From a checkpoint of a small transformer trained on Wikipedia.
Size: MLP 256 SwiGLU, vocabulary 6059, 3.24M parameters.
Training: a variant of Muon for these matrices, 114M tokens, 3467 steps.
Each number is 128 + 32 x the weight over its row's rms, rounded and kept within 0 to 255. Layers, rows and columns count from 0. The size above them is the row's rms in percent of the matrix's.

# layer 4 MLP down (transposed), 256x96, rms 0.251, rows 65-88, columns 0-95
size [ 91 105 103  98  79  91  99 112  97  94 102 105  95 111 100 110  97  98 107 104  97  90 110  92]
[[104 157 121  79 140 150 127 105 140  95 143 112 116 109  99 150 158  98 123 135 147 187 222  90 128 191 120 120  94  98  60 163 137  75 196 161 128 129 167 172 146  67 133 159 145 158 108  82 100 183 122 133 146 151  78 119 120 137 108 134 143 106 129 131 129 141 175  85 132 139 132 113 110 195 161 145 162 173 160 143  64 187 158 145  77 134 164 134 156 116 142 123 128 104  84 108]
 [112  66 135  81 147 116 131 109 111 126 127 150 113 158 104 119 106 133 136 144 192 134 102 164 116 129  98  87 136 155 123 106  82 132 161 143 139 127 126 132  63  94 195 151 103 112  95 212 118 148 109 146  83  53 175 188  76 140 153  91 152 121 103 128 120 150 166 111 148 154 201  86 117 169 130 127  76  79 135 119  98 120 138 170 136 112 141  43 114 103 168 150 170 110 157 137]
 [165 150  97 108 108 125 100 104 143 114 154 119 156 159 125 100 144 152 146  82 127  97 103 136 110 193  71 128 127  80 120 189  82 142 106 165 152 149 165  81 133 145 125 133 145 113 120 142 107 117  98 148 146 164 154  88 140 120  83 181 115 134 178 177 208 117 102 159 205 182 105 118 142 137 177  72 124  99 120 129  61  47 112 151 118 164 141 114 136 181 113 170 120  98 130  91]
 [137 105 161 124 118 169 152 111 118 196 117 120  72 151 120 102 125 129 108 148 179 106 124 103 125 116 157 176 154 147 131 171 123 117 147 117 139 124 163  88  66  48 169  89 117 122 114 131 220 153 146  86  94 120 107 157  88 129  92 176 121 123  96 129 118 102 200  91 123 150 160  97 177 100 187 111  97  72 169 119 139 133 169 106 136 117 157 132  74 113  92 127 128  68  84 148]
 [199 197  96  87 208  57  61 132 126  91  20 215 140 126 155 137 143 131 108 116 112 100 141 100 111 175 146  88  98 104 120 107 180 141 107 133 109 145  94 158 127 129 114 165 166 175 173 127 136  93 118 156 117 171 122 141 134 114 150 171 147 130 129 115 134 121 168 151 142 180 116 145 137  86 159 151 115 119 112 111 168 132 109 132 142 138  77 115 100 120 147 169 123 121 119 144]
 [165 186 115 145  90 109 110 109  62 107 150 166 165 123  88 108 148 129 169 143 153 133 144 117 141 110 137 149 155 151 172 120  95  87 132 104 108 112 106 114 129 129  76 191 106 166 145 121 120 186 127  29 155  91  64 147  69 137 125 174 199 104  92 151 110 125 150 148  99 149 167 124  95 137 178 152 160  90  83 144 136  89 151 149 140  98 181 135 132  89  91 125 159 113  93 166]
 [125 134 143  99  67 115 119  92 151 168 126 130  99 111 181 114  89 189  77 122  78  88 134  94 146 112 114 130 134 141  81 138 148 112 134 156  44 108 136 106 108 114  84  66 161  97 164 106  84 135 155 169 141 156  99 133  85  55 122 143 114  79 151 112 111 155  92 148 114 150 122  92  93  74  97 123 107 164 121 141 145  78 148 129 100 108 198 134 133 155 178 187 183 141 117  93]
 [139 114 125 106 148  74 134 158 136 127  98  87  97 112  57 138 194 124 124 175  94 118 112 203 175 203 142 109  88  77 119  82  85 135 133  84 160 149  92 104  96 150 108 153  99 154 147 143 151 132 133 118 161 134 132  96 125  90 150  61 108 128  89 158  96 136 126  98 137  93 113 149 155 121 135 133 128 125  72  64 104 155  85 169  93 169 180 149 134 128 125 115 214 123 155 151]
 [132 130  97 197 126 185 142 139 119 113 149 140 121 149 183 102 193  82 144 146 139  83 158 104 157 136 122  96  89 141 102 117  97 158  90 141 127 124  71 136 161  96 109 174 188 178 181  55 103  93  95 122 163 155 108 120 164 182 108 122 178 132 125 153  94 160 112 146 108 136  84 128  88 217 142 159 126 163 166 153 142 159 151  59 100  81 139 129 127 114 134 114 144 115 105 134]
 [ 82 120 116 199 120 140 142 113 166 162 180 107 113 130  67 124 169 115 125 100 140 173 111 122 144 142 137 146 139 142 145 129 134 157 167 121 126 140 142 156 164 136 141 125  78 189 146  96 135  97 131  88 105  95 149 160  93 145 117 154 100  56 166 131 130 144 123  78 112 109 127  44 127 174  73  60 130  97 121 165 122  45 129 127 131 122 185 106 167 154 126  48  90 158  90 110]
 [100 141 156 126 105 123 108 124 208 108 160 156 153 146 165 152 127  98 108 168 188  62 124  86 106 121 141 150 121 183 135 144 169 125 117 129 155 122 105 112 135 136  98 145 117   0 103 181 160  92 105 139 179 118 106 134 132 115  83 191  85 155 108 127 157  98 136 155 150 165  97 128 131 136 147  69 126  89 154 194 160 166 155  96  89 111 127 159 147 133 168 114 123 103  98 117]
 [109  97 112 184 170 151  81 113 142 139  70 134 121 124 177 156  98  76 143 179 125 139 110 102  93 149 114 116 119 148  73 171 169 147 126 134 181 154 135 186 144  84 171 157 128  99 147 118 140 112 193 140  86  71 155 171 103  65 154 117 126 117 114 116 133 144  56 107 118 122 160 146 127  77 154 143 149 103 158  97 104  88 144 153 117 123 121 128  74 104 164 142  81  79  88 198]
 [141 135  31 160 127  84 155  86 145 165 178 116 159 124 132  64 156 104 150 120  96 130 194  97 143 146  87  89 153 140 110  91  93 175 184 143 100 156 110 156 125 188 118 165  95 152  97 105 161  96 111  95 109 127 122 106 110  77 192 129  99 133  94 123 128 195  69 146 158 124 170 107 151 144 106 147 115 166 137 143 123 151 124 142  93 173 143 125 110  59 148  96 161 104 136 103]
 [129 112 112  97 155 142 205 133 100 143 155 168 129 119 112 103 142  98 135 129 125  98 175 123 133 184 149 183  93 168 154 138 130 126 158  52  97 172  89 106 137  54 150  73 180 129  84 103 107 100 205 156 167 165 125 104 108  94 111  85 160  93 145 110 132  71 175  97 152  98 137 107 169 111 134 171 167 120 150  95  62 133 108 128 135 130 178 116 136 148 141 152 100 102 138  92]
 [192 149 143 104 102 113  97 139 143  76 165 150 172 114 128  91 127 122 160 125 109 115 131 128 159 102  73 151 127 105  89  52 125 101 100 165 152 137 176 191 103 147  90 154 125 149  87 143 121 107 134 105 146  89  90 152  86 167  75  48 122  96 116 154 133 102 134 139 112 114 120 144  98 143 129 173 135  38 169  98 112 118 118 123 181  83 213 111 110 137 130 124 154 155  76 106]
 [110 118 162 106 158 137 117 121 132 129 164 107 145 153 207 104 110 163 137 135  68 141 156 135 123 150 137 141 143 123 158 140 134 141  70 163 163 119  93 123 126  52 108  65  78 192 136 134 129 122 154 138 131 142 161  67 156 207 140 154 140 135 157  89  99 132  99 207 139 146 110 182 123 148 135 124 161  81 136 172 121 161 172  89 119  76  68 101 112  72  74 113 141 152 118 142]
 [126 134 128 221 122 156 139 156  95  99 128 150 140 158 169  94  93  78 154 187 103 152 128 109 162 148  83 175 117 127 150 178 139  94 123 182 101 126 114 131 187 151 109 116 115 166 146 143 183  61 174 159  88 146 103 150 114 132 113  76 135 179 168 135 125  89 115 118 139 120  96 166 157 119  71 153 129 130 135 114 120 163 201  78  56  78 167  97 120 148 137 118 151 145 127 118]
 [197 111 128 168  93 119 130 111 196 180  91 142 138  60 119 139 107 117  83 139 187 152 107 116 142 151 121 149 177 164 199 158 120  97 202 103 103 131 113 175 147 126  95 151 130 136 187 106 124 127 105 114 168 194 163  70  77 170 117  94 144 133 157 131  80  57 149 124 162 147 145 143 158 127 106 135 159 140 147 117 169 153 125 142 114 131 114 124  87 138 124 121  99 162 135  64]
 [109 140 119 180 158 120  99 158 138 127 180 139 148 126 120 198 114 132 102 120  80 147  93 151 188 135 177 100 155 114 117 140 124 110 231 185 148 140 185 142  85 140 136 110 143 166 147  96 111 135 140  62 184 128 141 158 117  43 174 159 135  80  93 127 112  89 122 105 124 161 122 119 156 104  99 156 101 127 132  54  92 123  90 113 128 127  75 138 134 150  86  93 140 125 141  88]
 [138 116 141 121  90 159  52 100 133 112 109 171 130 136 141  87 105 118 151 129 189 139 116 150 106 150 130 119 151 105 165  87 159  76 134 114  99 138 139 143  89 187 122 116 153 105 143 111  93  79 144 111 131 104 154  89 116 101 102 217 170  91 167 101  63 114  97  93 143 144  87 186 176 138 124 148 144 141 121  94 131  99 151 149 163 125  99 146  74 110 192  72 192 180 120 168]
 [111 136  86  95 117  88 156 107 174 115 100 117  81 134 155 150 117  98 127 162  93 123 131 170 107 109  80 106 158 147 148 115  77 174  81 127 126  99 115 129 114  43 134 145  84 108 163  75 176 110 151  52 143 141 118 150 107 157 178 112 130 158 159  83  92 119  92  76 149 116 130 120 124  84 143  83 147  78 143 128 172 169 116 139 198 144 119 154 157  71 173 143 194 154 117 108]
 [118 132 155 179  86 117 118 138 165 215  71 130 168 129  96 181 197  63 116  70 166 143 120 140  82 121 114  97 145 118 135 115 156 185 169 110 161 146 159 113 137 122 138  82  90 122 140 104 138  87  97  75 188 129 117 115 124 154 146 106 122  83 142  98 124 107 106  71 105 169 163 103 139 130 163 123 116  70 108 108 179 111  92 144 155 100 115 125  78 164 136  78 136  77 128 152]
 [ 99 130  67 135 145 113  67  61 123 184 145  94 114 112 112 172 123  82  70 169 168 173 109 112 113 152 144 105 123  92  96 156 134 136  71 128 165 163 154 131 139 105 168 171 119 201 166 156  95 168 137 130 179 114 154 100 149 112 125  85 127 166 144 127 104 101  73  95 128 114  79 102 173 159 142 123 154 123 146 127 173 135 128 118 160 122 137  87  91 166 135 198 154  90 188 149]
 [ 80 127  90 229  51  95 136 126 176 141 119 120 132 118  97 151 131 148 183 188  90 114 158  69 119 112 120 129 156 115 157 100 174 135 116 114  92 109 176 107 155 178 163 107 163 110 120 119 108 126 144 149 115  43 108  92 117  97  99 137 135  94 118 142  94 107 117 116 116  79 123 109 127 122 126  72 105  52 117 147 142 153 110 168 163  70 151 104 171  87 108 138  87 145 103 127]]
# layer 4 MLP gate, 256x96, rms 0.231, rows 66-89, columns 0-95
size [103  99 100  97  93 104 110 101  90  95 101  99 109  84  99  91  83  94  99  91  91 101  89  94]
[[ 92 118 106  79 156 150 117 190  67 133 137  67 119 129 149 110 135 123 169 103 120  94 173 112 112 158 226 143 136 113  99 147 134 119 135 141 177 136 126 128  94 157 200 149 145 142 157 168 172  89  84 177  94 163 128 118 135 161 122  85  91 142 109 145 101 114 104 148 158 193 150 116 134 128 181 109 136 131 150 159 127 127  66  82 107 152 106  90 179  49 105 142 110 110 108  91]
 [ 51 118  78 109  97 131 151  94  43  91 123 127 130 120  97 107  83 149 115 109 112 134 166 116 160 160  73 108 108 109 118  75 123 104 152 117 167 127 111  85  97  57  94 110 133  80 153 149  76 113 160 103  97 139  94 121 126 132 139 166 152 135 126 171  96  89 109 123 180 127 125 122 120 180 175  92 160 145 172 134 140 133 128 106 107 213 117 150  58 155 179 168 135 124 106 162]
 [ 89  62  94 147 139 162 173 178  82 132 113 116  75 172 163 118 133 123 146 131 171 163 147 101 107 127 196 168  95 153 106 170 118 147 127 112  93 108 178 116 128 111 196  98 161  81  66 118 228 106 147 102  88 114 100 122 111 110 132 125  87 113 162 126 126 187 134 109 180 178 107 107 130 169 104 100 135 136 144 153 128 149 139  84 114 112 164 121 156 123 110  73 143 140  79 155]
 [ 79  91 184 189  82 211 173 126 156 187 166  36 140 186 142 143 121 145 175 166 124 143 155 127 124 105 132 168 181  94 135 110  94 106  89 162 124 100 159  81 123 140 102 123  94  70  81 140 164 149 146 141 141  77 139 103 145 138 134  95 123 162  75 136 110  85 114 106 125 121 126 150 101 127 155 123 143 147 116  85 124 124  94 152 128 103  91 155 117  93 152 198 133 108 145 141]
 [ 94 137 131 106 106 110 172 131  67 136 193 110  73 100  84 148 147 105 115 151 127 121 107  77 166 163 137 166 153 129 133 138 145  91  95 136 127 136  58  93 160 101 114 160 159 120  72 175 128 173 150  26 129 137 112 209  93 114 172 146 162 118 106 101 119 141 126 155  76 136 141 108  58 143 108 137 162 158 134 109 105  99 149  81 133 174 157 129 156 120 122  86 129 125  83 166]
 [169 131 144 132 101 124 164 150  93  76 146 155 112  89 150 170 112 198 192 126 151 101  95 124 121 142 127 112  46 161 128 114 141 105  98 106 207 119 148 125 116 124 120  88 114 106  87 124 145  82 171 128  63 120 117 147  59 127 118 113 145 105 118 116 147 109  85 189 106 211 110 148 129 127 151 132 119 143  83  97 128 137 140  77  70 147 101 120 165 117  47 149 116 107  86 142]
 [114 180  87 160 132  97 169 129 162 125 112 113 101 106  36 127 133 150 106 182  83 116 122 173 134 161 114 141 103  75 165 108  57 126 112 147 115 169 124 114 128 155  76 119 121 142 178 105 135 104 157 125 179 151 124 130 196 137 126  81 143 175 112 140 136 110 107  57 132  58  90  94 142 154  96 134  99 149  79  93 151 193 124 145 131 180 180 148 125 119 138 167 127 130  97 161]
 [142 115 106 111 117 131 193  91 112 117 145 114 136 128 151 134 111 139 127 110  83 147 182 182 159 102  96 117 158 142 122 115 117 135 145 140  79  73  71 124 178 126 133 120 173 144  95 148  94 168  95 123  73 164 142 117 185  91 175 166 116  95 190  58 180 127 110 144  78 111 115 137 171 150 137  67  45 151  87 121 172 128 138 139 123 111 100 152 151 137 114 107  72  70 134 166]
 [136 163 184 158  98 111 120 130 115 228  98  92 153 101 131  78 128 164 170 114 107 143 147 110  94 117  95 100 186 103 154 101  74 123 139 155 120  75 148 144 113 129 129 128 155  94 116 109 123 168 156 126 215 103 142 107 187  97 142 105 195 136  99 141 149 123  68 183 149 168 145 127 133  88 182 149 135  69  69 118 103 115 133 156  83  98 103 111 101 130 128 167 151 153 135 122]
 [141 127  91 160 156 166 184  97 112 142  92  87 158 102 119  83 125 198 108 148  77 158 101 160 135 115 112  93 146 135  92  88 143 116 130 131 117  96 125 204 129 122 133 104 128 173 153 113  83 156 129  88 110 159 113  96  82 113  96 102  56 149 174 132 119 191 126 104 145 119 132 127 137 121 143 136 108 154 139  68  78  90  66 143  65 111 126 104  97 138  52  75 172 109 171 134]
 [111  91 103 217 201 161  92 162 113 129 106 121 133 155 138 119 129 112 127 103 109 156  82 119 139 113 124 128 117 126 135 120 117 164 109 166 124 142 173 132 112 125 167 100 115 124 126 146 134 149 154 186 187  62  97 181  95  97 140 129 146 188  76 125 124 119  67 120 106 129 187 164 180  70 175 144 123 104 118 164 154 124 211 166 159 167 107 130  97 148  92 158  88 106  83 126]
 [130 123 124 117 173 141 142 118 132 151 126 166 149 167 160 213 103  90 153 128 137  59 118 133  93 136 184  80 119 136  65 117 137 116 144  78  78 151 149 126 153 135 112 117 176 107  76 143 129 121 167 178  79 116 158 134 171 177 175 105 109 165 135  87 150  86  86 101 163 120 125  82 154 120 159 157 136 106 132 117 120 128  89 149 140 183 187 190  99 151  62 106  87 158 125 157]
 [112  77 153 125 115  59 125 124  77 141 119 147 113 139 111 196  44 129 120 149 121 149 110 113 162 147  84 105 154  94 120  61 199 140 141 108 150 174 131 110 118 196 103 157 165 109 147 146 151  98 123 116 114  74 110 128 145 114 160 143  66 130 102 126 169 129 163 122 201 112 130 176 142 168 141 183  99 184  68 152 122 125 106 134 138 112 142  80 155 137 151 145 123 174 179 116]
 [122  94 125 212 112 181 108  98 154  61  67 136 141 135 127 125 178  92 137 143  85  83 111 142 129  91 127 106 107 131 137 174 122 137 117 185 101 155 161 111 124 145 142 168 160 144 148 108 119 144 108 107 143 110 177 133 133 131  72 167 188 147  88  92 145 161 138 128 106 151  70 146 168 118 109  84 133 188 137 121 200  85 116 126 168 125 108 113 134  75 127 177  62 190 128 142]
 [104 137 178 169 172 158 148 122  97 127 110 141  95 132 106 131  62 139 123 136 137  78 166  96 153 131 172 102 179 137 157 152 137 112 124  73 144 146 146  84  97 232 133 157 165 117 153  98 142 150 153 189 140 153  43  92 147 153  72 136 138 137 141 175 125 128 150 100  83 159 138 102 151 152 172 100 115 114 109  87 144 102  94 107 107  64 129  52 126  92 138 106  97 113 122 143]
 [136 138 188  67 114 136 134 119 103  44 134 112  58 120 133 151 133 109  82 123 173 116 152 123 119 118 140 157  68  61 120  89 136  77 153 127 108 113 135 103 140 154  46  90 152 143 108 114 166 135 147 128  93 121 110 163  75  79 118 124 157 124  80 143 125  86 126 149 128 123  71 199 148 144 125 161 167 206 122 160 131 121 122  97 116 139  46 166 123 115 156 109 136 118 120 146]
 [110  74 134 137 190 121 161 109 158 112 165 110 124 105 152 141 133 158 183 100 100 133 102  85 164  80  80  98 131 135  97 157  76 122 136 146  96  68 148 169 115 122  92 121  98 141 157 154  72 175 134 169 131 181  68 121  96 120 121 136  89 138 114  65 137 131 129  74 131 105 160 185 209 114 115 112 160 157  58 146 121 193 139 121 129 112 139 101 146 160 121  97  72 113 157 119]
 [ 83 126 164 161 147 119 121 124  80 140 163 109 154 130 101 146 151 106 165 120 123 187 112 152 169 137 128 112 123 108  92 139 161 122 146  86 122 169 149 144 128 147 100  80  47 110  65 185 164 112 137 171 145 113 116 112 126 116 152 180 115 154 145 127 101 129 213 184  91 112 121 146 153 128 144 124 123 166 137  50 100 122 178 114 150 129 167  93  87 222 170  93 113 107  83 119]
 [182  81  86 140  94 164  99 105  83  76  61 151 137 152 122  80  91 148 169 161 101 106 157  96 154 115 112 124  70 134 154 107  93 137 170  99 113 144 118 157 109  97 140 139 161 127 151 118 131  92 154 142 170  89 111  95 152 135 135 113 106  56 174 137  94 109 168  95 175  66 162 102 132 100 158 135 154  70 149 122 141 200  90 112 106 100 132  88 106  58 175 150 105 132 129 148]
 [135  80 111 114 148  99 141  73 176 106 140 152 133  80 189 120 151 163 192  90  87 167 103 112  64 105  47 150 115 167  91 122 144 176  86  88 109 104 157 113 140 123 104 108 129 139  98 113 128 128 141 109  90 174  87 109 146 134  94 119 140 146  91 156  68 117  89 118 114 183 102 159 143 129 194 158  84 126 101 140 143 102 165  81  89 150 143 126 116 111 145 136 122  96 173 201]
 [130 110 163 185 109 129  97 110 148 189 122 107 150 133 120 138 156  65 116 176 160 161 128 188 131  86 129  69 145 117 131 138  93 183 175  72 127 153 116 127 113 111  51 133 103 118  91 200 111 134 128  79 115  96 158 159 126 145  99 146 123  85 155 126 113  61 157 100 116 125 170 166 190 128 191 121 159 109  67  80 102 139 119 112 105 131 162 106 106 138 112 133 103  82 156 165]
 [137  91 126 154 151 221 108 160 120  53  66 105 134 138 130 121 146  70 131 143 165 161 146 188 134 148 103  98 140 134  73 100 111 114 134 162 159 210  86 124 124 130 107 207  94 160 118  89 121 142 109 110 163 137 139 139  91 130 149 132 135 110 166  95 166 170 172 115 135 109 117 154 124 174 152 172 114 130 130  96  98 103 124 133 188 116 141  86  46 155 168 109 144 114 156 129]
 [ 69 119 113 228  47 113  91 110 115 109  66  51 114 107  92 139 153 113 162 118 120 147 108 107  94 160 115 144 129 118 128 133 162  94 157 131 118 118 148  70 100 135 143 164 178 104 175 166 119  85  56  87 120 135  76  89 139 135 119 174  81 147 114 118 131  87 103 184 154  96 126 139 101 119 128 112 100 116  97  74 154 111 130 149 127  67 164  98 123 109 119 127 156 156 105 130]
 [ 98 116 134 193  65 182 171 123 185 154 151  75 127 177 120 130 179 169 205 176  64 155 157 129 130 135  87 111 183 140 168 169 109 158 110 125 137  94 133  90 121  91 141 154 191  89 138 108 113 113 143  82 130  84 161 156  90 116 136  78 162  78 131 114 140 101 118 144 118 166 148 130  71  89 171  91 111  83 130 121 102 157 184 122 109 133 134  99 103 127 114 109 112 124 135 141]]
# layer 4 MLP up, 256x96, rms 0.246, rows 66-89, columns 0-95
size [103 102  98  88  98  95  93 102  97 103 100  93 113  91 106  97  96 103 107  95  89 116  96  91]
[[140 124 182 139 139 100 155 145 160 142 133 176 160 177 105 104 111 145  81 130 138 192 204 171 124  40  93 134 158 108 149 119 140 136 132  87 119 107 154 132  66  88 159 144  97 140 106 170 125 100 134 126 108  63 112  84 126  96 166 121 123 114 112 137 200 146 158 131  83  71 154 111  95 119 136 113 115 120 153 101  93 128 160 176  80 138 156  60 162 116 175 151  90  89 121 103]
 [ 92  90  83 156 120  80 140 122  44 132 131  84 149  28  29 150 143 145 173  79 142 107 154 108 111 100 133 143  99 177 116 121 131 161 120 155 161 128 116 129 118 129 116 137 147  92  63 154 137 147 123 130 119 117  91 150 144  80 112 120 194 110  69 175 135 140 119 110 133 186  78 140 145 128 103 139 115 167  99 139 121  91  77 154 117 157 144 144 136 116 117 113 108 107 198 150]
 [151 169 131 135 152 140  71 159 143  85  66 113  92 144  87  94 151 143  90 182 134  94 136 135 142 137 129 106 130 119 181  87 108 121 160  63 147 161 132  74 157 145 137 131  77 113 109 113 195  93 138  60 152 143 159 126 126 128 106 127 133 145 124  75 119 185  92 111 102  70  82 139  97 109  45 124  80 124  99 128 181 139 172 169 112 152 123 132 196 149 106 121 159 122  93 155]
 [108  46 151 211  40 119 141 119 181 193 169  83 124 125 144 159 135 136 171 165 129 138 127 120 116 102 128 125 152 135 102 145 117 161  82 126  83 130 125 111 146 139 182 132  84 110 147 162 150 104 143  94 110 128 132 132  43 133 119 154 155 142 100 146  84 136 113  40 175 117 123 128 105 159 154 161 119 167 147 110 120  67 121 168 124 143 111  91 154  73 139  82 127 114 155 125]
 [ 94 146 171 160 174 164  86 123 124 139 141  92  67 107 166 103  97 131 166 132 125 109 142 100 115  77 121 152 118 132 125 153 109 163 135 105 165 125 147 202 144  99 118 113 151 151  77  55 101 137  92 121 140 100 102  99 115 136 109 145 111 159 181 139 130 133  82  94 136 191  78 155  68 136 131 169 123 141 128  84 159 163 112 105  97 153  81  83 152 190 119 128  38 116 138  66]
 [127 151  97 109 160 191 147 155 183  90 100 189  76 160 168 203 116 148 147 134 144 123 113  96 179 122 157 122 108 139  96 212 171 151 125  89 180 118  67 114 129 163 134  97 117 135 166 118 154 150 110 117  97 108 104 105  41 141  73 147 151 143 130 178 120 143  91 123 165 140 144 113 144 130 166 181  98 138  62 167 143  97 108 134 109  97  95 135 103  91 128 129 135 103 151 104]
 [126 113 150 123 103 185 106 116 119  86  99 129 173 174 200 103 119 194 137  99 129 152 124  65  93  84  79 133 156 166 129 174 140 124 140 126 144 101 208 140 176  95 126 118 157  93 122 133 150 150 127 141 137 110 114 117 120 176 114 175 159 120 192 107 146 142 117 167 146 137 151 117 106 136  93 137 140 145 159 173 130  96 195  75 191 101 107  68 103 102 121 158  51  94 134 116]
 [101  89  92 142 131 114  76 160 152 110  65 120 151 127  98 100 161 164 110 153 190 112 116  62  66 143 121 109  70 144 147 171 138 135 145 179 149 170 137 120 126 120 129 128 103  95 169 131 203 105 173 144 221 104 128 179 151 139 161 119 130 190 101 203 106 123 119 109 163 122 110 128  70  86 145 141 182 123 182 121 133 143 122 137 113 134 163 121 116 124 137 134 124 178  95 144]
 [102 138 172  76 119  79 104 131 116 171  79 189 172 155 148 186 129 146 159 112 135 121 127  72  98 134 104 103 157  86  94 104 128 113 133 132  67 116 168  88 150  80 114 155 113  51 105 113 116 139 131 143 123 113 106  96  85 128 118 118 106 131  75 142 110 141  85 144 148 149 127 135 129 148 182 215 168  98 117 150 107 112  93 121 141 130  52 112  80  50 104 164 142  98 130 161]
 [135  97 144 129  79 124 139 142  65 202 180 147  92 125 194 115 148  94 124 124 106 151 124  77 141 176 112 133  70 103 158 210 104 120 164 125 142 169  84 115 110 164 109  98 106 137 180 118 139 128 159 117  93  72 188 176 135 143 169 131  94 118 132 124 112 157  85  99 122 143 117 166 143 182 104  70 140 116 110 144 170 153 160 106 137 153 157 116 112 144 115 171 188 169 118 172]
 [152 145 134 139 151 169 148 149 161  55 118 111  97 126 124 162 129 102 148  95 149  98 110 105 164  84 115  85 138  92 110 181 199 127 121 110 116 108 158 106 170 133  97 151 108 109 152 178 100 135 118 123  82 170 151 135 195 144 140 105 142 115 110 138 192 132 141 120 218 136 161 120 107 160 112 157  42 104 125 150 152 140  90 165 100 113  89 141  75  87  90 165  96  59 159 129]
 [133 156  90 139  83 123 114 117 107 123 106  92 108 148 197  43 176 150 124 158 104 132 138 134 135 116 113 137 141 110 161 171 119 183 130 161 122 108 140 107 180 155 113 108  87 151 152  79  87 123 139  74 183 120 114 134  87 134  75 154 152 133 111 145 145 233 212 179 127 107 123  99 169 161 115  91 167  96 160 143 146 148 109 144 110  98 100 168 151  96 127 157 185 118 132 123]
 [120 155 125 177  98 105 148 114 117 132 125 160 122  79 104  78 169 121 130 141 135 211  85 135 190 169 122 193 143 112 141 135 125 170 165 158  98 107 123 145 135  91 102 147 147 177  94  71 131 192 146 115 144  94 183 186 113 127 181 150 151 136 113 108  99 122 142  96  66 141  75 156 124  94 144 157 159  70 160 166 133 118  88  78 136 153  95 122 149 122 143 168 113  88 102  71]
 [ 48 110 106 179 127 168 134 137  66 160  96 101  97  88 153 164  88 156 147 153 110  94 153  70 116 118 109 126 134 138 123 116 119 128 200 102 138 115  72 130 161 102 132  98 128 105 127 100 108 144  92 129  83 174 109 103 143 176 137 181 133 147 140  67 128 153 165  92  98 174 152 139 132  82 106 117  73 179 116 112 181 107 122 140  46 174  90 131 127  86 119 116 144  63 136 115]
 [ 95 157  90 122 143 113 150  99 109 181  97  89 176 121 144 137  70  63 126 141 131 186  63 167 105 172 126 123  69 143 108 142 126  78 132 104 151  89 168 126 140 116  64 175 129 101 125  99 109 123 172  99  88 181 104  97 111 144 163  82 105 137 154 147 125 134 140 152 125 138 149 159 157 143  39 116 118 171 156 124  40 140  92 118 139  84  79 143 143  99 154 149 128 135 126  96]
 [147  81 140 181 124 115 157 149 113 136 114 162 174  92 183 128  85 137 193 184  86 127 130 143  74 128 112  87 190 152 131 131 109 115 133 109 149 114 108 123 119 128  85 183 119 138 109 123 143  92 132 161 172 149 151 181 172 162  67 118  93  97 138 151 154 154 146 185  53  93 111  88 140  83 161 100 132  95 149  46 137  92 153 163 160  71 113 126 169 103 100 132 128 118 134 116]
 [111 112 179  62 191 141 154 128  86 134 160 100 149 148 168 136 198 185 131 147  99 125 168  97 107 121 106 142 107  94 111 149  90 163  98 168 151 105 151 106  80 134  99 162 120 115  52 148 126 118 172 107 118  88 138  95 185 140 182 154 212 178 140 121 168 166 132  76 131 145  96 138 130  56 141 139 110 137  77 138 166 121 114  72 164 139 148 113 125 147 138 116 156 122 141 128]
 [174 179 137 152  85 134  75  96  97 133 178  71 127 153  71 196 161 129 133 160 129 146 118 121 161 174 123 122 122 114 130 148 170 145 119  81 105 126 122 154 133 174 135 125  78 143  78 142  83 115  89  73 114 142 165  96 151 125 176 179 109 190 166  90 121 119 193 129 123 104  76 142 153  96 115 149 115 150 122  94 142 106 115 162 147 186 103 115 110 215 103  83 125 109 108 105]
 [183 118 137 119 104 114  89 174  81  90 164  97  72 148 145 107 183 125 160 142 124  95 109  49 102 186 179 129 173 169 166  61 185 113 102 183 105 152 188 132  95 165 164 134 121 126 121 110 120 115 127 104 146 165 146 126  96  99 135 148 167 139 184 105  96  66  96 127 139 148  90 167 124 128  75  74 147 156  95 111 132 114 144  72 139 138  85 100 112 120 124  92 124 129 116 137]
 [153 112  83 191  87 109 140  46 151  99 119 108 146 160 237 113 156 102 147 172  86  71 164 182 112 148 119 109 104 134  77 133 133 136 149 172 133  68 122 146 130 127 161 117 150 180  76 161 153 152  69 100 133 117 112 108 129 126 144 141 130 122 157  63 142 169  98 127 135 155  82 179 154 147 156 157 125 102  97 101 155 163 110 108 123  76 166  99 137 114 157 131 131  97 111 142]
 [ 92  80 107  87 160 208 196 111 108 180 189 116 149  99 143 146 173 139 151 145 166 147 108  72 151 139  93  79 118 172 168 105 120  99 136 146 137 168 115  69 128 113  55 140 148 154 143 137 138 108 122 160 103 192 120 100  74 148  93  83 105  70 139  97 131 111 129 113 113 143 172 172 140 120 183 164  86 126 141 153 161 155 106 134 133 137 142 160 166 125  74 123 149  97 142 156]
 [115 172  98 152 149 195 126 150 119 159 134 138 167 116  90 129 125 156  79 200 172  82 152  98 101 146  73  69 148 154 115 120 106 165 146 163 197 157 138 182 161  99  60 176  98 163 178 173  86 141 138 169 198 144 146 131 114 110  91 100  88 127 192 126  83  95 108  99  95 113 105  97 102 142 154 156 139 118 130 106 133 164 107 110 127 147 120  97 139 153 105 147 146 116 114 163]
 [120 132 151  41 177 134  89 129 102 151 126 143 105 110  57 131  97  81 143  98 114 129 131 126 136 165  90  97  97 119 142  96 113 194 203 146 122 136 141 185 139  71  75 157  88 113 138 188 137  85 158 117 140 176 156 108  98 123 109 128 157 115 132 103 153 142 129 163 146 151 117 137 154 108 148 129 126 137 114 122 151 114 166  49  93 138 155 132 130 201 106  82 208 106 163 104]
 [154 119 127  92 145 129 121  80 104  40 189  68 108 135 115 148 158 113 139 145 145 137 144 139 120 139 137 152 155 120 185 101 161 174 130 134  91  56 100 100 166 116 145 122  95  84 104 132 142 116 141  99 172 139 139 146  70  98  86  46 153  94 130  80 110 115 125 156 185 141  71 134 132 108 171 156  99 117 103 176  85 110 118 127 162  95 163 118 116 177 104  64 109 165 142 166]]